Weights of a small GPT-style language model, trained from scratch on English Wikipedia.
Size: 8 layers, width 64, 1.44M parameters.
Architecture: RMSNorm before each block, untied embeddings.
Training: a variant of Adam for these matrices, 95M tokens, 11553 steps.
Each number is 500 + 25 x the weight over its row's rms, rounded and kept within 0 to 999. Layers, rows and columns count from 0. Numbers have three digits each. The size before them is the row's rms in percent of the matrix's.

# gate: layer 5 MLP gate, 192x64, rms 0.253, rows 105-171, columns 0-63
# up: layer 5 MLP up, 192x64, rms 0.211, rows 105-171, columns 0-63
# down: layer 5 MLP down (transposed), 192x64, rms 0.214, rows 105-170, columns 0-63
gate105 105:507563496495496515532551491499474492484511462540486497495489465482520528471497485511517525457511512455477482476443483489491464513488491473491541488514537550479507501531529492495511475513492460
up105 102:505501522529451544536498492489477527451493512490451487449490512507502470500514540559501500508488495522486530499507477540470537469534496484503497453474503476493513487476486503514540490471473516
down105 103:508507466504514506548499499477543485537521548513504519466499477468465490502496500491500526497493466523499517459516524526506490491513474491530422454506454493560488469482520511509516497518508506
gate106 109:462553505480531457536486501498450546446489500532524519512512504520541501500509504515484489488525514506477484488482492493527496506487491488495533503517522517461541450522498516484510517473432510
up106 108:513490528536518507514525481492488524486495462540466481516500493503498550481496496504520530522472544521520460440491520458496521485501534469556502501504532534479488489486523460522503452504510523
down106 106:525483512552495505534518475493478513485499486517482482504497506472528509498454527513538511531513547519480471534464498504483494508507519461506571430520501507454485509531513510522501510489506465
gate107 089:485515436488546493486484490481470510464495481503495484540504490521494523522472515501485511460501504471471464506458475430517529499469500511512514485545523534520493474478486458515498516539473501
up107 098:476507470526486513504521526513518500519482512444463499503493498448509492514511505529480473446476506505524450536499521524524487512519523513541473520459523483525523482468467543492469526487534473
down107 094:460561475470470498490537525522560525459485483503509507503487477476482495503511482471458500558473495452505514511514516471557520492510506491468474528502510491512500505482505496456478503477485499
gate108 104:484536489536512506509524530457483498495522436520499509531480520509542490452444523501525504472501529480504513487510533493507493529494555491497541521518515492486543507515488492487506528492514561
up108 097:532499489503493508536530476542478514503443484508469478536503500507512452540521507530452518484533535490477490479520533514507534529519462507487538503538497518526501444480487515484526511509524502
down108 103:519517522528493492541484471487519485493490479454492471497506511529485515513486488512499473540519482541509483490493465525513517490509492467477523576483502480596492476530493531490489505508514508
gate109 132:503528491514485493552538483408478519500533515524525464554502517517505530497485486516521508503534528526478483534494495531519485527507498486481522509508491525508539500488494511517530550530491490
up109 113:493499509493535471539462482469481494506511521527528464535452510486494516491508564562519525496549532509503498507540488497516515492514496472472511495495475502498488460508548500482531499540483473
down109 113:487537501529489504538514521510494492511485493510492497497508462461459484482497505535504466496480464486503477511467462465484482484492515515570572550489500502544466498499501510497494519503507555
gate110 126:483510525500508473481510457495517497482476501491526537523472461492478509513461471524536494520477507504497485473464486490502459542508530519514494445506528452435482525494464481503516489539470497
up110 119:487500494511489445515490535474497507527511454513452451455518568504516519461510523490494516527514482465535530494529506510511525513532524494519517528521463500512483516492558508494497520498506488
down110 111:513533540526535514496481514523514526460496466511529522492508500463491470542546544500505496505459523534506475498517476479499468483493525475465475465508519436498508541511468501481479475498496473
gate111 105:491537486513534527529532492495491498478541451484514498497524503467542511493493469526484487462516478532508460480494503457511504526519492494560493491488568467477509531534486511536526508503509512
up111 102:479517504499511509492485473420475518472466479540461494481534485493511491482505506498538518539508510499553525491470483504508535483535513516552515483479486461498504468500523531510507446493517497
down111 099:522560478475520476459486536499482497485508463523489525492467482441485493489533518515470463516525491537509487507435472495531521517532481461506526497505479480506527507469504522514517482499470520
gate112 099:451492497518496542533541520500479504483456496483521499503473481542520493506482521495525476533496530527430454486445519483526459529470538484484526496490499475504496504491507522471503480515508487
up112 097:462520484488570492510534497479516519491526491516487498482487549485520502514496523526458505499500498480459495534505477467481468532474526478460540465542509524487525521478528482509487526540533496
down112 101:460528485494539484502512502467481527479488508495511490526503498507503538506418430512500528469488509509504499511549519499495484537511507519495519530485475521520478484549473513505479527538503461
gate113 080:550521499492501520484499495541531446495533487470495496540491465507485529516477516491502491515520491457548527465486487511461484501503478499496525478477513460448488531521518452531507475489466519
up113 099:493471471424481503530501521465469477501494530511500501515485489497533510510540502456513515506487487527462521491466505524509505488524533440463516478502476507528490509485493491464500436500463503
down113 099:474472535467507470501478518446451507458490494539525488478489504488507487513521492479467515487474483496488524505480532534559511502540462495482456494478502502536464506484515511471489475494449489
gate114 096:462508531469505529504559457443487488492515554502480490483515515488515506493541497496478489473495507492470468535526534525521468519523534479498491457507480509498518471511453521482509525495505460
up114 099:536504501504496471536526511493535468535474468490517523494492515466514459484531497497548492528487532503487485515504490501519512486446546472455485497507481499492421519481474504471492532484483520
down114 099:496497472454508521446424508493503505488512519508503458492476491509467518481406518527486495510505475471500536491502521489485491513510475494504470503512471511533530478534516486498474505521479489
gate115 079:485481499447497524507548479481473481494467496516465480502503549518496484499488494508532491484509502558452538468487513468484535546512472479494503506527493454511504481545511492466540500473492517
up115 087:526488501493502571511526481462491520492558468520497493467475456482496453514524515502478491463506492471483469474515497516477488490482558508494544498475530481484458484493511473471523513516483504
down115 086:512503482502529513504483493536499497498441533461542496493475464471478491498493474485519481530455481534507548478508484492530442525515509517492464540503485482538522475483496523484474475514466530
gate116 085:514462514515466537508495509446508529496515528454464464530532470498519510495526498486520488498503548522523534505453469494524462501493493488494539498530498540501548479478503537532498490485529495
up116 086:507541473508495511465516484498532499556519465484474474524537515528496486475481522492495526499476508493510507501562462496512509483488554454469521462464488537518497504497468507533518466486536508
down116 087:515436483504486505515481464456489491487460520495504483451508487475522515484503525518540508465502508513510512524439503518466489514503502493522514584510492497538466538492517492499491477522518520
gate117 084:498558506466468524507547483462493531517510508485493467520468474564507486503515500509494508508518535490510449465518532536462482539498484483472529470480509527510480498500521521495475514513528532
up117 089:506544537508502485532531532481463528496458488490532480526489492495452502501498511496488530506500513523500547489477494541483484556542497526519506463488470459485503513519518517539534497470534531
down117 090:493492512534527508548474482466461515484507471471482479488473508511485504487500508467479533515508517516535487514479467494473535528512468480494518454475499539428479521488489509532545528483468487
gate118 106:510516521505497509558494505471490456487520496532525549531536526549499539493477501535555491521548552488481510538481493527522501499469495505511505462473494501512498501503478510475538480527496499
up118 094:514489484520509502470508518462549509471529510448535491466496513497469513500493496508500443440470474501512555516506475517461536497500481491499521481477479498478512457503499491526466471511546508
down118 092:471494532503499562530524495435503500470507544520498481501528516486482481527501465516550462468525492475495479522526507489520539510511491451482520515496491498466491476527525548488504507504534498
gate119 081:457538468537548490519487498453484558472528467500518501508492545479476508504483493509470480490522499454477497506536495498515508528501471501492526515483492521499513545490543520533479521539535502
up119 097:533523512520527498488501489509493512523512532468530497519527498493469433441503515514494503524512465496496454476547499471486485465439532504479505462488477518444504507496500497502501526515514531
down119 105:496477494546486473463468529494470495526538524523533479505499469498496471519490502510472509480499510490516489467558493502510495492486484471502508420517495503416476481532489517503500520501519511
gate120 089:515538463485558479490494492504492580492515493528485490514480495495497508500487513483447483465525512512472459468514509485535484503506479476454516494493470515502501466507545500454457499478516481
up120 084:475462505511490500483492445494485551524478458546511545530450494506478510496526508526487494484485542484510519480464500499528522495502553514525496488503497491507477507474492482525530475564500528
down120 090:482438491504496520535474507472473513503493499502534453497520475469491534481555525490525532483487516493460510513468454507479510492474508489453509529495494514466485499475545493505509513521539453
gate121 090:516541505531498456491479460506437482470511517510539484533463473533494510540533486509514503484530501473503492509520488509512492474459491516511492458440516546487463469505502522508496476524502510
up121 099:482475503473535513502502556487519505511460513545501481466546495471505494489488480491513506463471463479418541483470490444503507479512478484502498501530473494500506489508502493505510553509503472
down121 095:483411521495504485533527511467523530477497490472490509459535544487486494484442488512514553515523488531525510531497496470487478483515496488473475531488490477462502485500471525504500491513497475
gate122 095:487538521530530490496490481500455507507522500533467507508474534518497528499437503458543494493485487541466535498494523527470512471462510534469491470485524481465494495517497476514499502488564506
up122 099:454490492492455505518515493501525487551467468484518455500522489531529476491517565541474526493473503480533500484476515511508488507513504505549523515518516494540468524485531509513457533513518525
down122 098:470482509536486508465538531528483525524510478451515492516518494533503504465594519471505472491475502479519478505511492497492499514478468492523481504487521497467451530503485499509541526498476530
gate123 101:469535538488522482503514497523479477541502484518504507491497481568502488519470497503493465463521538500545478518507461522512473505505507490530551453465526478506498521450480525513528504503471517
up123 107:510516450472508485537540485497442466461489484498501512521452487505530487492482469528506553510513516509467504487527563484509505534489518507515530475485533482491509505526502457471507474494527487
down123 108:496549503522543477501518507486496471501492507486488509540480525535494507491465504503501525529505489492508487500530506494485514516495517501491511391456454536467486513503475463474490538479492495
gate124 101:418502443509486484470513497470484489499475522504508536494545502531470514495451517501463502508482489485487478515509523497501428519508526518529500470502502510493526525484490508458522507538501488
up124 106:470499466506510522434527482481503487502483494532516535478533499528495523533496523505478516485483454453501476507504538471501467528516523512469492468491546504527539489452478484451496507515511510
down124 101:485523478505524469506554505519499478498517490528491510527500493512495523479504480531459507481522478492504511511558478513477517543514519511508512547448460510524480481537448488507507553469476534
gate125 109:521532541532527519485483518502454478498519471528507505558478527524529567466499482500512489473500516479519456510485508539489493493509555533514537502523500464465492481492487503494483475479490504
up125 099:524494511475551523474498500531510474546483493540477471502450475528537522490486486541527460445506511529506509467472480534503501493524533476489545532534516499491503520472510508508486469503515512
down125 103:498582495524504484513534509510500474543527497493501489498501496543479521500485508511495483477498500462486486496515523524499508504502496489492534589486512515579517507521465496504487500507522539
gate126 093:484520509522488480476475486511497503434500459486477562484474467545471516470490457510516509536517524511505494495502489510479453470502505514498497474492487498467548501532489526519519440497488526
up126 109:473498530519506467500513494486506463529521505498514462494475491479471513513515548516483490489486500456559508526469479510460512530563497508471494468511501477513440553484503492526501536501495520
down126 107:501500502467489489461494508486488490499491488512485489480513482534486550519537524487492499474477500465547518465478468514485505534514512547461478521531473506557499516481500502508563521500435499
gate127 104:485495529497506485533505486514470510486464522472485416463488501538517514514495491530479487490563511511512513534505477508511484491502488491520515498513490497468461476526482518489562524467454525
up127 096:505512512502498472469494446527496458496502467508478504516507504512492548498498482536488521523469490470508480502523470500507506550557530514520490533510505457533527435509502503525494459495484451
down127 096:501461525463457524523489531487491486483478510479508512456479511518527500472520467486501495464485483482528504465489489506452474524490522520474519498543494506414478539534504479480489498475509511
gate128 106:480520513506531483516552509486498531503476497509498455513500489498447542510475537501462437457523481465484467510512525504510512514527461490472497467505497531504533523492489523500545544512512513
up128 103:519472519528519524512513531519522498521487464461512431515506508486491500546483459490521509527508461503500518449460482457486505479530489493507471499474493488493496563521501490502498517517460459
down128 101:513467481484487476491494503503525492495511469486475490435508494468494462514434523450460500527483506486495516505527514492506550515518480513508477557477470522504476473472470513478535509515536482
gate129 099:442524526462518531508505502522489488469507438545473514487482487538476512515453468537525464500457527513508457492496479484528488536506497523485501487508531512490529510485480506470499469488477517
up129 098:494487484480561459514503475464489488467493526505543495492512510502500477494494451482490512490527507459481496514468527462505483517433488491508504489480520525472482466586499502484492495516497502
down129 099:482502493500526542488539473521470483467503492487513521509516466479472499484494482496537515517511523520495479518468488466501494490515520462528508442510515522397523501478526503481516535512517488
gate130 088:483507485485492489436509522497526504535488486514481542537517483555490501513463480476481486483470481487504497513482520493510495527508537487557498499544507480522512524439429477495489490495491510
up130 094:490512485474476534492519482476480468524470487463499498519476477541492441520494490481474488507459450510465508514501497483516470521477503491491535467541475533517502564486484522493500548502521476
down130 093:501525518519506505538503472492528478490486450509507490483463490511523506506426482515472449514475461474496502500516508490545503496535525526524564538459490468487502499493494523499509507469482531
gate131 105:511529475505499455491479524535501514470519485462558527495516506498491507492527508499509462522496501504465493458455482478477505530523504488485548513515501565449499513486502484516480544520517541
up131 103:521490530465492539480518503487525487492513538526536495488501514474494454482508518501533448486485467470494503512492557549539476539481481553486527504498489494491531547542488512479516506498499491
down131 102:489499481462486502475514510517494500477492508504481489545475506463534493514442501467482473501529499484492496473515486521532475493494500534444471443497493511546511491540501535462552482483488460
gate132 108:482522491467543463532533505486477521481493483560501455492500480511499565506475485496489491460518508505475498473533511479484470471518507470529505480466499477518477494539474484485528503543536476
up132 103:498521466495525473514492491502530476443491540549536516530490517489452484467501517508446491492503512515485465508509531523465484525483524525487484516491484553516498476460499556498479491480503478
down132 104:498525506507479526549538501516504515503545549454481525483528513536471486487461491507510492488504525485535482514513494521469490511492549471474511515496517490589521502491478517529504521486512480
gate133 108:484515451458522527484505492456509520511457486498541520518487466516502485502489490506456453492466472517499459482471473454506484557495502485514508508508503528503507518459527541500471546519495500
up133 103:531498523489458502537533490491522544501503495486494494451570523493507499514512458514527487518531518495488519508561464482515529497558511506510498473485518492481489499452494509544511516531511517
down133 105:508463520502495530496520516513477505494512485469515497565475490483512484478571506503508514469502525537516482499465480529483501486508518456476515474537539524446517507454516494522546512499509525
gate134 113:518546538521512519500506471508500498483533453495468516527498478506501520512467498531542508546524542567509494499507488444509468526490521521510524478521506510494515500482552511518549481491513508
up134 114:483520537502518538511528524517519514532489513477482465531493531558518540450502483496469527487526500500537490499511533506496527528518515521494480464520493507519524466480462506478509476461464550
down134 114:482560455481502494522482498497547497529486514471506483483479521519501502506455482508485472520488475484478495464490491526488480510494529531493495508520478498601490519493455476500480479527525489
gate135 093:452497493528543485491521448518504472482517490485511471463514504546527483483501468522534512504575526495525484510500467505474454492503506512495524484496518510499512486457525542455494522517478503
up135 070:501495522524515527503528495554504501489513507458479523482471496473528477478523505555538501520521502531535506476481465506461521502499457505551501510509525446512471453481521509467493525529491486
down135 078:505521535517538461488475496487535465469495507518468530481509487446516538529504525505511467512477474523480533467540523464532530512475493510491495514477490478540518535521493469513462483471525509
gate136 099:510531483485499508521517485482495485486492515518529517488501506546524531448481493515525442481505478471519504494495479467512476549453480460536532485443519533522473511490494507470457501495464497
up136 093:496505485498471524455479479497494496496466510571483521512499518454487567447551511505482533484505498516497476478476521506479510533481505492484496538477499505517538469496503489501483512442507482
down136 094:486454538462469497526518518505518498517521470489503501451481491507522466509479497502470504480513490503517480482517503452471460481528483522472536556517481479558503509493505500488536468543531477
gate137 111:459532509535545466498474470476475507514490517506477496470496497511531501542477504509524543481582511494499506521530513523543492499501464532515504482471491496488496495511482534511549507549501486
up137 114:513497461517498489520490469516495500482502521493568515480504478459489472483472464518452443518493485502529459499508476456507538504478514508519500496530496481489545484490541517526503502494533551
down137 108:470498490487504503506503506451483472470500524511476509488540544475467509549489482527505433504530482531503504500532466523509503499508515484518484473511469480427524492522487559501488474509506503
gate138 075:512512451497513487512514494507480505478485489500525489532512504477511534513491494564552471523500542558509442514461520459468529530487503458496483506473508491505507467513512511527536479489482512
up138 088:548536531498459483505483517498519438533515521530457505539489505489505504476512496471535523519483482502498518512556520488547505479504537540488515525478507483501487515465498453500511518489458486
down138 090:508517478483491503521510520533529541553502456484485492520506504492472501514577484479463503503526494504518507518523479479525497478496457534487517588495462511524505479487515517501490474504497515
gate139 111:515508491491478509501481485457418529490504520496468483514478533536498511534478490509505503516540494527469467531479509481486505494488534503498501496483522481474476540451465508469516558495459503
up139 102:494471456509468495497489538495500485469522532486494524465483516490495496469527498523509484523510483504515514439468546442491474492481499528566483474513547465473485504495525493505516530491470508
down139 101:490485528498481485511511497440521533494485558507483488500477494511490496516472481524506501494515498489528488516482507481489505478509521476471441548501494491611490508495505490485490476509505461
gate140 089:462511509528544492480517483499477485453472495538511458519448529476471501488507482480520466479492491482512497544498496532493464511514473520478498487486496472470554530500504542468510502559500486
up140 096:520474514512462488462493529489516466503510541533501507487479490499531466487554516489457474523471509527514510512469528487481502465526484491467480533480475489504487510480524522508449503493558448
down140 101:504451470508476491464507514514540506521507495433503511502550515464514497507545530500506477503507486486494499511480465512478511498493495528497435518486483504581466495491486484510519457498488504
gate141 082:519522486458497492512523530526520472478504465519506539482457468477489515492499485541507490500500502479503474498515550517490487492495525458466540520566458471482527481503541533492493511483457515
up141 101:521507512527518464512512497538509521505494494525482475531503501510521518463516519448470516468492488457515485459508433519530511502507491473491527504503515476488458475469510487516572530481518534
down141 093:506529462477518460449521494503485510540535462503504470532450504541475509477475483465501499508517514458467518502515505500538446502505510477474484513498486540539498453475502507506499511503537483
gate142 087:482489535509494500542493511479466535512487522488519479547506472516492493523497534494512490483484484506474508518508505500516438505470470455482514504476474548515549497533495538522483472549554519
up142 096:471490477507490488519540540521514524517514518538464472522506517481510541484528513451469475492504482499507531516480488535472533462490522518472511509488505488481497560492481498523526549533493446
down142 100:528509528511507485508500511506514483517500502470478500520513511448493505482428518502526487529497491501488502526496491522514509485508490528497451527451449519569501529473501543485541493492450519
gate143 104:495536522502532489511526501487480467499529526487496471529533505483498484495488526448470471538502512458489539502501484508501488476470546450512490433497496534486496530500469532469511528520462494
up143 112:520546497510539487485517530494486471507513498440497469547537521469512531512491537478530472553509526492484501499500508490461531524527509482557513490497484517479513499495498461514509476451524508
down143 110:522532500511512510519505504523446473491545522492481517516502490465518524534500487477497471532481493483477511457527495463499508501546526475524527415464484539501532504492524520481488524505477495
gate144 088:478558484520550500491515465502478502472471505512471471493470487495503478521478483501541499506505452537478489529495531500493518531472520560529504486449543507493498529495459523471496535495500509
up144 093:503535491491519478456462482519502495478534515507541469526466485479481563453512456457504487485525468528538456496522506532494497532487477515498504510492541502525506494514492541496473490475479495
down144 090:535564465453503478518475513506513456468528507486494506517478493489479482499471512525455470461500539475529498488494482519482466496531513523518528523538502521513535497521491480500510471480484444
gate145 095:474515476480487514518514473479471512485463497521493462494551503521541501499497491478485478491535494555487513529482467496573474553526464498471500502507511480474528510484479544472503518512488525
up145 116:484520524467496514539501497516455512521502468500472513490494502494496468506513479534533494491495510467500451519501532502514479570518513525504527464479540508494519467494456534513542466471459528
down145 112:476551489507539510499550456457424489469515495494520474509487485511519529522454460533514500522503502526491515516550494497512524529495502486484512465495515503459501504533500524497467491494518482
gate146 108:475580518514525476518504484477437542480493479522529484544515482523494537501469501523484487491523523483482441510512491477522520474506476507500535473476515500494490522490500496515513514539490541
up146 102:524509516441488500496518500498501531521543484508499528498562548489484506453503502457539516476513508498512497519476472515520500510471495538458495474483516481469544515494488467483539482530501458
down146 102:502458493498491510525477484504468474463472508504536491489533465499495508511481503514491487470485476493476493503462478470482490500525511476527472484536504488386482505510481482485497523528526533
gate147 127:489528545516536477537532481508481516459514485517547450535504497502473520503448498516494482510481512446531493495496470462516456525476514467501514465467479486491479492527470527510490484515490519
up147 106:465496482492488508496496520521505498491456516511531500513478511494458485487479530495509521492427463524503525461521502535498488447482526523489494489531430489504486558495533503496514515517495539
down147 104:480444521543527494492522496469474467487474474531516497488506532524477485504529533506488522468516484509487523514481518462467443496484483524486484560470516505463510506537519491502484528497506450
gate148 071:516509485529507502518488499503530480475511520492523539495514464489501494526512512537456446538543511530490538525464469498472479512476494484504499510516489524495533549476548502565501537524512500
up148 081:476519517580502500483502513477501483541501466480513529474461509498509487527443538512510504516483480481465498480528477518507497465522509562533509489486485466460486543504517494529507482516505491
down148 083:516469467484489486472527509487513464505510489469527507490462491468497524541512539479475464501515521495507512504519509542484506502513474445515508566505473523497503519468557510537466470514517536
gate149 124:490538476494527504495532514490463525512529471496534488518490496530514530446434485530533509507502496494512503549470459491497527531508500458499508504538500478502525512494481531428516484493496504
up149 099:533500468479518473529560497510507535541492452487515520465476504486513500504504456490521485518496514493480475441508472469499490514540503515479517510491535472476530457484552513529499482533512504
down149 098:491536498520491506451521466529535496497493469499513484536488478488509481480485485486455480474474492469509500473533533497519523484503503525492445516490500481566508488491451544496556513503472517
gate150 090:492513512463543469561528505513495459495495474546496528478533516484494532528461490517544497525476549527539483482477459485507533533525515507505530496532513509489483530505479482509506486516475488
up150 089:491518479518485491506495481492519493500486535509509477481540489536468518436479538512472483522480555515507414519515531495490493512489519478484500507491483517484522458500487522537518548496517529
down150 090:498478468479532512483495492518457495464519530483503479520509526507450524511432509490478506515492500465494519468464500485456497516482504491500458481497510497529516525494495531457475484520515423
gate151 100:503518520519552456520465477514464566449493468514538470481503498509506537475471498498511508488512551490464449494493524497480514496497479533544516495480501504489498474516485467477494498525479515
up151 098:503494498455495530484478494510509463514505477527474549496463523490506457517470500514493496488495553491487459474469496454521492462484561499512504517521516523494519522527497499508515424481519507
down151 099:512443530525508527482491535530504468488506557500490526480528488489469501481502481501507502502510522518499512488476512530473461499504546459472494470521539477530524462445489513527489510509537460
gate152 094:469496490490515496531489538450503533510474544507493440481522505485484521522496498501497524513514503508502483504464483513512436521483516498561495503490475544490530531474457543485463523524502491
up152 087:496446513465512464442512505467489472465497525501498493516524501492488517507536461442528548524473468493485506519437509472519498503523487508513489494504479471491486459505494529485479529520494475
down152 099:516546493509484503491501462563517490503455523483484491476506514552507499495473516521508455483513483546496505479550482511482512507459491464481462476505483450558503488521478496505521470498486494
gate153 097:465551501524550499502467508527479494535505501519488492537510484485502529446478485526470460477453525465520494456513534558534507498489507514482519488502501525464489489525512471501499489482529518
up153 103:484493460519446517499523532499549506518516468475481487471529480495499476475481533481506513508437494462506514477507493510489479515509564472510480445491462513491531492507485529495461513480514479
down153 102:478510528461498476450532513473525522504495470518512523497526492528509486483510505500526559486493473472529496521482503535531488516526513464524537440451494504451500532508476478503491487479468481
gate154 127:480551479536485525507491466459489494479513467518469476512536504520491479526453519519477505487503505482491494516489512483523449506465538491514532497490550508500503485427472510452525520499491512
up154 094:517521498490502483485521519542502490528518495508515521506534500479510479482430495490547551486498474492492455460480485476472499519497552481545469441469496508515496504491481453489481499521487485
down154 102:486484505527528459460487500535485488481556500481489506528524509516453518494562527513549485526535501503502504507517484533506519516502497507503526445487478498419490494508498509511498499489459505
gate155 078:498480511510507495516478519537500495485495505522516483560484511538505547473467460511525535535483534461519527454498477470471488521509501517514497522489471506444522517536545471498510493457515506
up155 099:503496493546492500480473463513459533523455519477527523471497531516465475499509506470516507493489480496474489489541538490543505487502508555511504456478485507521512485510472469512449480547532473
down155 098:502474504492487499528469454497523507506454489481482526437501511482471500517515521472532502515517507511509496487468512500519454466491516543491506498444468494559537488484490505488485459533544505
gate156 105:490550436508530439484499486480513459461499477498521548515488466541511483521460503507479496455465490504485498513506510485534481524516544500519486479487513484487487515499495504523470531517459505
up156 109:512515507467480475472507513499474488501502515493510504500512420509508467511488489465472521456458509515534513510516560538528447502494549509498482534514542503523502511481498478505503500494553492
down156 109:498537504516509529523542470533499485497505526501499472508471507516454506484490491483504528515508506476496494489529525495502489485502533460477508514494505484622501479518479458488475503486496530
gate157 112:475543495533541488509499476517495509466518501530535515496471526520501509514493474551533498486545538505486504575498460501490461509494526493501504473454508489478487511484524558512503507486531504
up157 089:473483509502489473485494446557550509504514484509503522503504524480484485488515476511485491475500510595500523471466537527528517508462462511452478495515512508478505515509527503496474484493488525
down157 089:511480491493477504465479505533530511466484487559487502487476492484506482512536475489448486507483484470465522491460456437531477526516496534506474503510464528437483517504494485491487489474499514
gate158 092:520529506473502506497497511490479510473520467532532536537509490455504488457499505525479499475487476507562495496472508526481506495458512515547570522482534499474524470529491506482501491463467520
up158 097:439509465500508490457518447470487518518437479488513506508493490519506473497496475502515525509490462544493481507460532499526508507487555504542492511494521492500477532507457509467490466495473525
down158 097:502556517529473504521527472465460505466479497519507499530499518503518511525500553541538482455507501474481513535492505504523535502504523491514482523494525469479457495533525472521509462474499549
gate159 109:496553500491487530525500481493481503519470454497497499488519447534514484495483499540490494504463482498528489509488485512539482517559510536520542499465512435484507514502487504521523439488473484
up159 100:521480494483510509504480498528437523492498511523513516532529491500493488462495522516507556501528532492475436470519488499514495545524488487498521487496533549496527480522497485553471449499496472
down159 100:506515509445520471526495538519541506496525509466518532496539517432478509532535543515506514495523498496511481519504515477482468516489463499461498452514514525456539478500495483498492480474470494
gate160 081:467476499509506501492474478466498512487456490501526501498501492516520479507498465520506468538506516575500496528471494489537459502525467525496497509503484484468521494507483572453527543489458502
up160 082:504505524496507496528523501506469504482480458503475482502478479538452505559506492535527456477522550481491505537528471439531536483516488500501520476493503526503511495510500459546516476503529520
down160 088:445449491479482533538551488453466526465500489483517497532519511493536484492513459508521520524503538535503490528496510474494485494499531499464456520503488527484490492508502510462517525543523513
gate161 110:465505493517505495485506495462522530479503492509496481506512493538462513480469444500490484516516490528516522519528527524557459573533494501504503504511537517513528502447480530461471516522488511
up161 102:495519485477452491486496499489481489514559503502514476483512491500526543476503524509476521483526540469512441508483524543471490472475542467482508508496531531516538488451493496525513541506538500
down161 099:501493528496506515558570498507514524477499541469497544480498507490514509477488467528532523479519497494518497517496511533491458475509518455467497463485481471444449498499507529510519468514503506
gate162 142:472543515525516503547517444460433510504480469538524479536519468507522519479485509510533507516517534508485473525510473530522500546485509491534512473482482480480493490487474496456497500480502488
up162 113:514496450459510497493522523487510542503505568490492481459520530486456524476539496494513524510502498454535475508474475474484506479518498489473460478548506510487523484505507547457527491493491498
down162 109:491481521508493530530521463455456476500519553526472494474552489516517554498485472510557548474515502472476504490519503531512489508530493494537502462476497531468488505518488487492468495521500502
gate163 094:488538475471497499504524494483472459510477486505482459500458487524529513483451454511550487483477480475483522489513460479517510500509526538512476518504544479498510551479466479473528484527501538
up163 094:477504513529518502470499527495507464491471524517440518473505496540515488484502505507475541473484491459515516562488478475487510474455523491496456532522502495502484464435482520488503537511481514
down163 091:476480485544493514517521535470500523522504495486518527572486507500519536502484474478454514477519489513486489514512498488461510523515485489505497579478469497483525527448524519530512491466527495
gate164 075:520511506487529466505507489553481461523468469508519493533458516521520531512499510469521481500507561531554502493475478523479528496515483488504547521515504480505475465457529500482516497498456530
up164 098:495479565514487533523467515484494500503503476477499503485531520530505444496483438504533485465473519495493479463525530529489514462461509517480500482508512510522494471500495482511511492550464550
down164 090:469553522517512514497494511511505506479513469463543455487504536506496462491498528487479487492495473487498497504500500517491492487505515546513522517473448471582454520525480526506486504496447495
gate165 102:536495490493485444524538494475523488504509465509508510505505522567509524538476504497498493475482508479513455469469473528512485490524496547488527463521531524495518542495471495522501523528499446
up165 101:479481552489477533509485513475491505497477533542499512511506515492503489461558518528544517505526486534534492542473515487515517481494530510486487501473536534535485446483482539449483500508489489
down165 101:477463522475461530473532499541502522466468560513497486468550480456514484515495514476508506462522504500512528508462525516506487508508492484526468512495523464490508437508504506496524451484510494
gate166 090:495556518487536507509514529496506537516481466517525491511480496510481489501512568534480482476497511436507489489517534511488501476513509489457531502446480498480510508512487513508498510470527572
up166 100:507506464482558476512498485508531509541490522491486548502568519486485484510526489532510483469483520480512492493537536521492477463503514467482512466531539528509511508451515521526537511521524502
down166 097:509539498531488521494476521498503500543497502473509519515517467460469498486479529518507482495492487477490489512534484460507477471527517496524555466535538489559510475477529503531512492518565467
gate167 110:510515472532499504515480514483450492494502467490539500555497443520492500495508524506482478511490522487494489535514487475525505518466455482546574489496538533490524514498514545491485495502537518
up167 098:498502508499457505509510523474473532475501554501485505478462505470526478491507439524517470509530488526539525469496526472497504509430499500527467514512538491483476498536457503533505508467510485
down167 096:500469477485479497488470532534489497485543453495518500496493520462493463492508477462476500531497493528475511500430471471484491524479494492490520555497503479432522504474474520492504525510463509
gate168 095:513508478487540501519554529499493506483480491522516426532520519531500533488470476487474479483508496485510493474480522467531511503495482425477538493482517515481511539541475479511483480484520499
up168 087:483521533492516476484504438495487496462486464495534506516456516523472483541495519546537502453540495514508459504525481504475483531453500536476499503490472538527493473518521475510520482517500507
down168 090:474560527451451508512496503486479495492534482554536471513525510538512508548515481514474498487482519512525483501499463520484469495489502453479530492488527495489544515496489479510503494507473556
gate169 100:444520465476533574488521488491479536450504472484512497446507487514535504521519447529480502515556544501501481520517509493524518481497498495512518511504501502474519487520508507518514533507528501
up169 105:533503486535481562500500490513483513535511494510510530548488436492515505502459488468496473517507526466451496463471513472474514499520514478481494473476501535502491513507561454515495490518496516
down169 101:484486503510534501566507535496487459490502455467519525480526516509518512484550519525539515516503497535511491523476503459484502474481503466519510466482503460454485521541493469544511501513531496
gate170 126:473507521507516482491515516506506497482475510547506533542469490499493514496488453521499528454488486489520488501526480545494507472461496435473524506486465504483548480492463519456558510481487511
up170 105:500526521478511524482546531486505521476479500464519476528450545485470490492514490479449487459531518474529455512501523501497504513497472489448530532526482470500529500542504526501531521483483517
down170 097:497489510529527525572530478487486496474468522521491490475509493535531551539457510539512508496520503503494505517509525491484538515472501477487472482495534490477533475508508454497437511509534501
gate171 110:534490503481489530510520522526479517487485485461488486501500484489533510459481455486544467497466499536510513517427472524513477510515496484485568482502521528468490496496497539484529506474466525
up171 096:502482517523498513492495489515521483502464553506495537488493498515492429532498477445476478522488484536492505491484524501477496514481516500499491504495498503512486493484450464478465558522541433